Weights of a small transformer language model: capped logits.
Each number is 128 + 24 x the weight over its row's rms, rounded and kept within 0 to 255. Layers, rows and columns count from 0. Numbers have three digits each. The size before them is the row's rms in percent of the matrix's.

# down: layer 3 MLP down (transposed), 1024x256, rms 0.0395, rows 120-144, columns 128-255
# up: layer 3 MLP up, 1024x256, rms 0.0639, rows 121-144, columns 128-255
down120 097:146111142113145146167139078129127124150181126113181159125097144117136110119103168112099110125167130147103155131140087119115109144154143118147112153146119158138114137151148064115153116119107160131123129177123149099139102106172148122145105125091062115116126124132082124170074131174103133149145116145131093149107107106149113139144122117131107141087116118100177105152142137115087101152144
up121 099:088119105112148144176149140127128113111135119148109080100126147085090161088110120129136116098155165132131103130147163131157135123141112109094151136089088132156134132137131127103133102128132130102146144107137122132104177148172113083118116128112100154149093094125130153113125130088135107100109147107129115145090128144163093120097099094114157090144104156156139148160159105154160129147165
down121 099:149122125125123077116107161079108146105107126129110192148106112129096104120146119138143118129134128118103114079168130103113118142147154110125127096128136131104068127110124120159110158150117086099145130130090116133147156102153146137098116159145119111128119116141120109115140115140140082089154165092109197177119123132131099141113104119072164122116140103116128089097100130134150157143154
up122 096:166120126131100105197123108138099154104128105134120130101114140134154174087192094151108155122152146109118095158087146171113116122092103126133099139145127108111131108166134123108126120144127159148119143152154116120118106139133150097138130105126159136070143155109138174130102134134114107108129088161117083128142113082179157125146175135139142144142123145126148143134127129171139198108145
down122 096:130164104098127119115067096092143130126207134129141129071163135146151131147061127099119122100115099129148150139154127091120104090113146091104118151169107143135140090135112158177153074156130115135089119094119141140145144137142118144123162135084126115130133182164134136212153128115116151139107123126138136127168129138154105178162113127117142123086139101080137151155121130142115136132151
up123 097:100118175150103100078147156102151136170113140101098148104168113150109114153115120062148161100100110149132114066108153106147127106147137167121113114071139113119173153166165171188124094126126109147158106138180105192142107141119135126157149129149102126151120124144162126153100131123153163116098125164109124153130142116166112174144114123092151124125070149119138141146110141116100144140119
down123 097:108130158140137089118115101147099088107126171124114119123133142158102103102147130119096098115126126108120146145118142150126111105110118136142114090148134186122118102120163189115128119147142087128109151092128140111133122099140176159144146155080122080141132149136100137106139093154140120141154102153127115117132106102125145122121176155106099131142124135131166091134101106126101111125136
up124 100:104121120116132122129166123158154119147158105111121116151107141079145108160105135105134142116125119168098144130128153091120130098159147151136145156166138131119155100119147096150112146168145111132154131097124066149180155129125147123137086135171097080118144093157084159136119153136122160120093101116128099153111128117087123148134139146150137167102129110092107136123113124104178147134165
down124 100:111152143160142128100146129155122128105102145106102150121167099129082164136110114127138130117103161090154090118128118089122133156067110137082130106102119181205193081142113161086139134133128148164147144148139107109128144133154124134137115149119114140127129161123117095116141145122193146115101130111136142105148152136126190143145134138132107159132139124116110131139133154113136102128144
up125 098:127150132135105126123130180104135103119130124127133116103124106145163154138143125132149093142069135104115139129102157158151087139155127148100120138108137131135150103086126117134128106165154124158133129111083128089117114078104118079135156087116107138106098112137124130126106125098103150121104117096111164145135117085136149136138106136188160114156145120160136102134142160138157199123124
down125 097:154118089144129147107121186157128139088107124112126135158109082110089110097145098112101154157091124149115104131160143112119117161155153141163177162155126114118140149143098117143152122174085112148123112136131130120145120114141153115135134151106116153111111133106107110122100113123112093133128139101124127132120086113134087118126138149108125128085139106155160123145143120136161100162146
up126 094:135132126154135159107156144131136135098155115130155106143132142114142120115107107152106084136120122174109110158124148115140155131134117136112132090163095100111104176125196176183142158160104127108079153139053127160118135114152135104154146122094145118140147109113123131138127126106114089153137082108156153152128123110156085121132124102091104102087130174102160128163138119167113098106134
down126 101:120124125099111112085123145108104119063148151097134128088068099139125105113145185134121127151087156170085141134096106117168132152072177132121148136099144141136128138099093125110097155125139142130123112135134114115137090136130138134126115148140121119129118122114125123128090121133108128085106134096130078109146119140147162159088144100138137146089189127136107170087090145126144172093122
up127 104:140093133181109188138114132127111171150168138097110124168109112092101143114174158109135167102108127104126097090078124146102119156167093118100096162123119128148142100103124157118136118136126143181119109155121131141107135114116138136131106151121139113092120132139113115138117129146110146168129148111113157139173159110154087140074135130159119137124080133122115132184117118144148119130118
down127 102:116153097158173099133112098137148156128133154142114127098130145135146099135111091079115141170139135155134137193129126149138074152090106189122136126159108159124156129145151131125132129140141148150130104113108132093157125131147145124140120137089102169152104107163115163098130142138080109147103126138138164113133128127102148136153127146156105102136100163132104148124128120147081139115128
up128 098:080139135117133111125130165106145151107146107139112123147115085097159130125095121146156162138115177136129106112090115189135118156178138136099192115113125133129166134123130109158117121155093109112113130117084139132077147124102143140121148153101128141113107115146056136135131120144154151119155064150130134121141130128162171125151102094168091091134113155092117149160120141100118100101160
down128 097:103105164124125149162150167126131136092155124119106132124141122113133123097119140142155127111141112094177095124116118126149112176130135091177125179140118106087075129089134146098112121131110108072135137134153142142104141121120081128133166181132148132115120120162072150156119087132102148121123136162134086168182119076163167152173135152116138121106130156138132118123108164155157105097121
up129 108:172116134133104133098091131149102128156150065102096079156120115130122126112106115105131108121103129119132117101139120094161139107148082137114170148126159149084113157142107141127145089141144084140110142091129130130155150097118147083101146140151145167125136114129107122141150168136138080102129167138159114125105155102160125113137157110098120124148138111104123113126129161070149088151148
down129 104:108125133140132125118107124125125104144136090126144139113125138147106127174120077138134134114138120161104104138115110104120152146146109166157134095130117141114101178104115110149112107140138123163092138112158148077127141131110153141143128105131141111119138095117090139096136130143048149117142108094122089135136149119133108128143121130207154132145154121105102148105147155106147164140154
up130 091:166103125150168123113153157157113110167084114133110122147078137137149054177138099130103101117113122160147095087171105161106167118155145157125168102148122131110096136144137119146166103155100145111098187112125154133144116134166129103105111156094137157096097125161109162161094111122104136130109115130116123126114123170169112149146083104126107121146134112136112144155141152093106125108127
down130 107:141101135078129112080163125139108131120151143148255194153143127147120140123152145114134140127114161129165109122124147136087144139122132117146138112158159113116138164131121139132137147142119155101093139128172097105125130133162140111106107156128130144119121133133131158114106143121127124140116116121155166101173118096127104146119137116141171118122121131137116150109078133124148158107130
up131 102:166115152147133092132122130146095143090126129112152122156141114137139131132092080146113097147098141136126137132101170148126134161092134102109150118139108125127129130139162118112140108131112156126092166153115115099161132153107130124086102154078135132111139129097075178158100128129159153174114135112145121167106142164126111132178143120099128131153081154162101147158096103108139118134115
down131 100:162124128098088104132137169120145149084155168108146144134169118121096135119131139091112146156073133142108132140144167147137112105130130140169141166133111138170110119073095136164089140119115144144146104113187101103098132133147138084127105142163169121109093125132142165111165118108108112122100130119095114151124142130108152124082138125150131097133120162105090114147141093129125135138151
up132 098:091142099119092135135177138130167120104150153171114075131163172125131110108131137103127122137135161153146103110093098120140093116128131093129104151155134137113156132152112147117153124117129137109129160121129144163149136131103170147129128134135115149110101138101114152155097152184138172134152163117089120090171140130096082149150107139094120144189058093146154154093150141085094144138134
down132 101:162112132157130135161155095093122137099094130122158183116115091094132135146117111116139142139116091106139128118123131131148176134176095114090096176124129106084089166146105178180126123154138114130128158129100130124123137147153102123107144170141129147095146150139130124084139159100164145111146179141115122112114125129153162091150125124103150134103146145135126074126158127117154130115127
up133 102:137133121082130106113124135152103118161105117115126147147156128092119110160152129115127122102124130119123135069128119145125130179121145128118176175101154056170125153156119165120143128134122111136129143139159126094127094105150177134112143164093146098135119152096112136149152132104095140132121116098097127139098113148145140150156191122094125152099138143118105178158132108109115069159141
down133 099:108116115120100112101131135105138131155134144121127138134147143148106171125106124145155124117105142114119120099130116097119131144116136129122155162166144197143144139131106083121123145102116108128134110118107127127111122134124121160128084137146127129120167127153133100146107176144109203144120156118152153138106157128121148150166084099115121151101156157084107118159102132131119128115098
up134 104:120137154094125134131128142072178136116171121129107129112111134130151082116152159144132098139129167158104107143134131128100115108111122109132111126113156135162152155156167132120067151139128109088116112102090163112123100116137154094170109137138148141159146153118109138136165119146102138090099112121118106140126113153140090200113134110120102096125098091109128107146166168116114109139099
down134 102:137165139104156152159169131125133164135138118109081138082091144115123075101122126080158137116120136091106089106164120177098131091147148138099138131149160092177086096120141121065109127114068115127120120192101092103117125128125099141148106166155094081126114090120107144105092120138146124124135139097108150115103128123142082110094174137063139146113144156115123119135122169152112171110121
up135 106:128134123095125098107174140111150113123181132124089126101170132108136120156113165105133139157138148163102187115116123115162119101108108137119140128179104110134080125138135113125077092122130112168155110111114123110130125137118103142149128134113123099125129131163174102129127093107140120102133077111089146121165173087099146134155120127134124101103125161066056144130125142137119154113157
down135 103:123147128126155133163142119134082139135126120124137125067120121101122128154105140120155146158106117118130169105095150107121109109142152138093146173116100096104158109147093095111140112146144105076133112142141154097120122106115146107148112188134137126131136164150147146079140140149197143122167111156142101110155149091134134107124099121131126109108173149120134124117134114124105102150174
up136 098:119116115085112111145134129111074150141162107129131101160129137139139183151139148132107127094115152129157089127151136162113123118102130118117105150107133164127133104146156133152140112110125137091173108138129124155123087130147092079128142125157079107107158182076127137129129121141063108150108132171144154130159122156112099171193091165101140109107131122113116108166137117091135116135122
down136 098:133106131127112174112153129114094115131121157170141135096153081120156110094169140113109152154125141115109136082109124143138093129118120123141110132127142119192111095150163132111113160128096096131128123086143129158135114143119122159122107115124140126137131149130088167159141128111124134162153159100147140137126136140143154150119096191103126114104136121172123155093107125139137137109107
up137 101:134123130141082150133109129145084167151119114127133145089131090135121133136097113137105161145123146127124148113085158090160102121199150102122114167109130138112129113098132145144111150126117134129087130120109105107133135168148144089105135134119163093110095132120110105113110126127154160106104096170133115137131141142180200098108157161123118101123123126148133119123134131123116092124174
down137 099:109106135092114133108167154132091119102183146122150130116178108114126107141172144116168156190155121092061116168127107102098119114144155131076128128185155105124124130175111165152148121135084163138154127144130132147114130142099094114121124140144127138151173171102094124175099152119121133116112115117121124111118118125144131133155131175173152155131099118118130160121140150158130136095165
up138 095:140093116133091120135155143125121101116132126085105150132148151175143158072126150140130120134105120143114107125112136091147143122125137095149125136097129120170118097098154097131170106122138088113135095159129131105109125114137118137138134170106144160142137144101125139150139153053135141140134117117121128158161102161098142168124129136177123123125140142139111119155095153093129161108164
down138 098:146153112143101136112125151194109129132127093081162156136145134099185135116114110101101153136110123175130100120134086139135150119140125145171134079111107173121129096147121101166137108091139144096117172096143145108116157106114131120147108104149126129117168130138130122129174179108090186136126157117145149115153164161128067130154140121148084159147141146130110131167129120151129150152139
up139 103:158139159086180089116140094106107078140171144108134128108122155097146126108139137118105100139150117124091134088188105141168126122079120107149170147149102130074131093154114148124092155153145096141170142153079118165125121080130146131151097138196136109126127131144116121119149148128113150090166121175117139092191155150100156129067130122133133109119116124104128171139118102125119101109146
down139 099:134111149142094131132095151099107125090100113110090121114145103148124099182149128120109112122132149104143164130107132161149131113142091154191160151173123147146150123137092126116131116116110140145154136124110151093131083130093147103115165112168123071142078087178180119116140117114127140103066121116122110114128123158132147117113133147126137140122115097161194154099129133134164129147119
up140 105:128158130136129137132106113113137076100158131114122124129139097132161132130128102120139184142126135100148105166103166148177101127092117101145167147128179099085111181105124130151125073109142139119130124140170123112142149105142181101131131129095133140137101156139152155113120204121158125114110111104139141118137109128124098131141155134108129119131151115125153144097144132140122129169126
down140 099:141135155110092095094120109105187149125169104161131110141113124129142113104154111110156066105129145124140147148129089135143154058112137123143184162118107138121113161118169093131146127118100111083176153092106098124141118124137105122138141173149152119110144131130082134161124130078110118152166119139132096159094131183168124093120129125184104124114114137140126076105153120072136112154128
up141 100:088095105121137145153105103159103130175184106108095124127133126157116152115164130132180118111120140098143137143104103139109116127129089066108127100144152176145083138093131167136133141182126171138104149188148104101119102098166120099118148140106152137116159125136154118131122124097125120107166107118165135138103129145150116139140150117128166159154121102119110157139129164091122151094154
down141 100:120145122161217088138130112121137106115148100139093121175098145108113138141157124139119109087088147112132113122136147145113096151127104115145115104110140145090097154137143144098143150141131124186161099129134100140176119143149155111118076129107123116155089117114166067176122085123102131082144156121123123128155112103157148109128132095133086107159153110115098133151157136171115102166089
up142 098:097132126140179141149118113113124156138130110093118163126156099126148125128126095166154082126122109146143141133091133160151106159118145124097149152132151102115141096121102109126091135160099161116126112121113093142142161125189139115138123102091102125087122125103114094150134121107117119145081096099123127148127108110140145138139121124141123077131149091111091096156134094125134091082146
down142 104:120162102117155114165092106142131140093114111107108184117133093129128092151101094170167139141137116145162156136115125111137132137146109112083111139147119116112129110120161148126177149109116109163094098162142132111169130122143116149169133122103111131109108137132147118120083147102145130145111154111104100074123116136135110150122116118125138155138107130087140072136147120149125094088123
up143 098:140123106142117133150139168126155123156125138159129117129120159101154167118129119138101142146141187107127133121122094108166133149123111155109109117116103146106121154162055143103121204158128128149172125132132118125191138156125155095141125152132125125120134154111158085158139090142132106128113118113162121139127108135135133120093116136117139120103114179155101161110104160156175114174132
down143 099:119144109140125074138135127121136107128104157110148121164137147145163173132111134143134114116192100091086118170137126114119163132113121122149145113109128150173143145152056112137113136118095103150144139125135130101139086132125150108166111141140116124144121126145148134151088144127111135174153072142138124124093101117103164141163148158116099134130123119112136127095157091163190105126146
up144 106:122098146164115156119107115126110127114098150082086122183143139160146131123143169106130143106147128097110150181079175167147143168084104132149156141095099083102099151153158142133116113154094144142101120166125114068109142125106139139136132154182129146132144170122164147140143113144143107140137143143117091143131140112115102103124123128094148165125074100122130124110148125088139124114130
down144 113:127116115122166108084133127089132172070103146079166127128088115085122128142138140134153140189121161134174107140129158154163160132116157165140115173130135137118105170103093151115106118126151136160098131137161133116066115126148137128110140132167111128114104142144144103139108175122081092104135142182097107111138116110138127112125122164097119124125104109125116131122117150125116152115195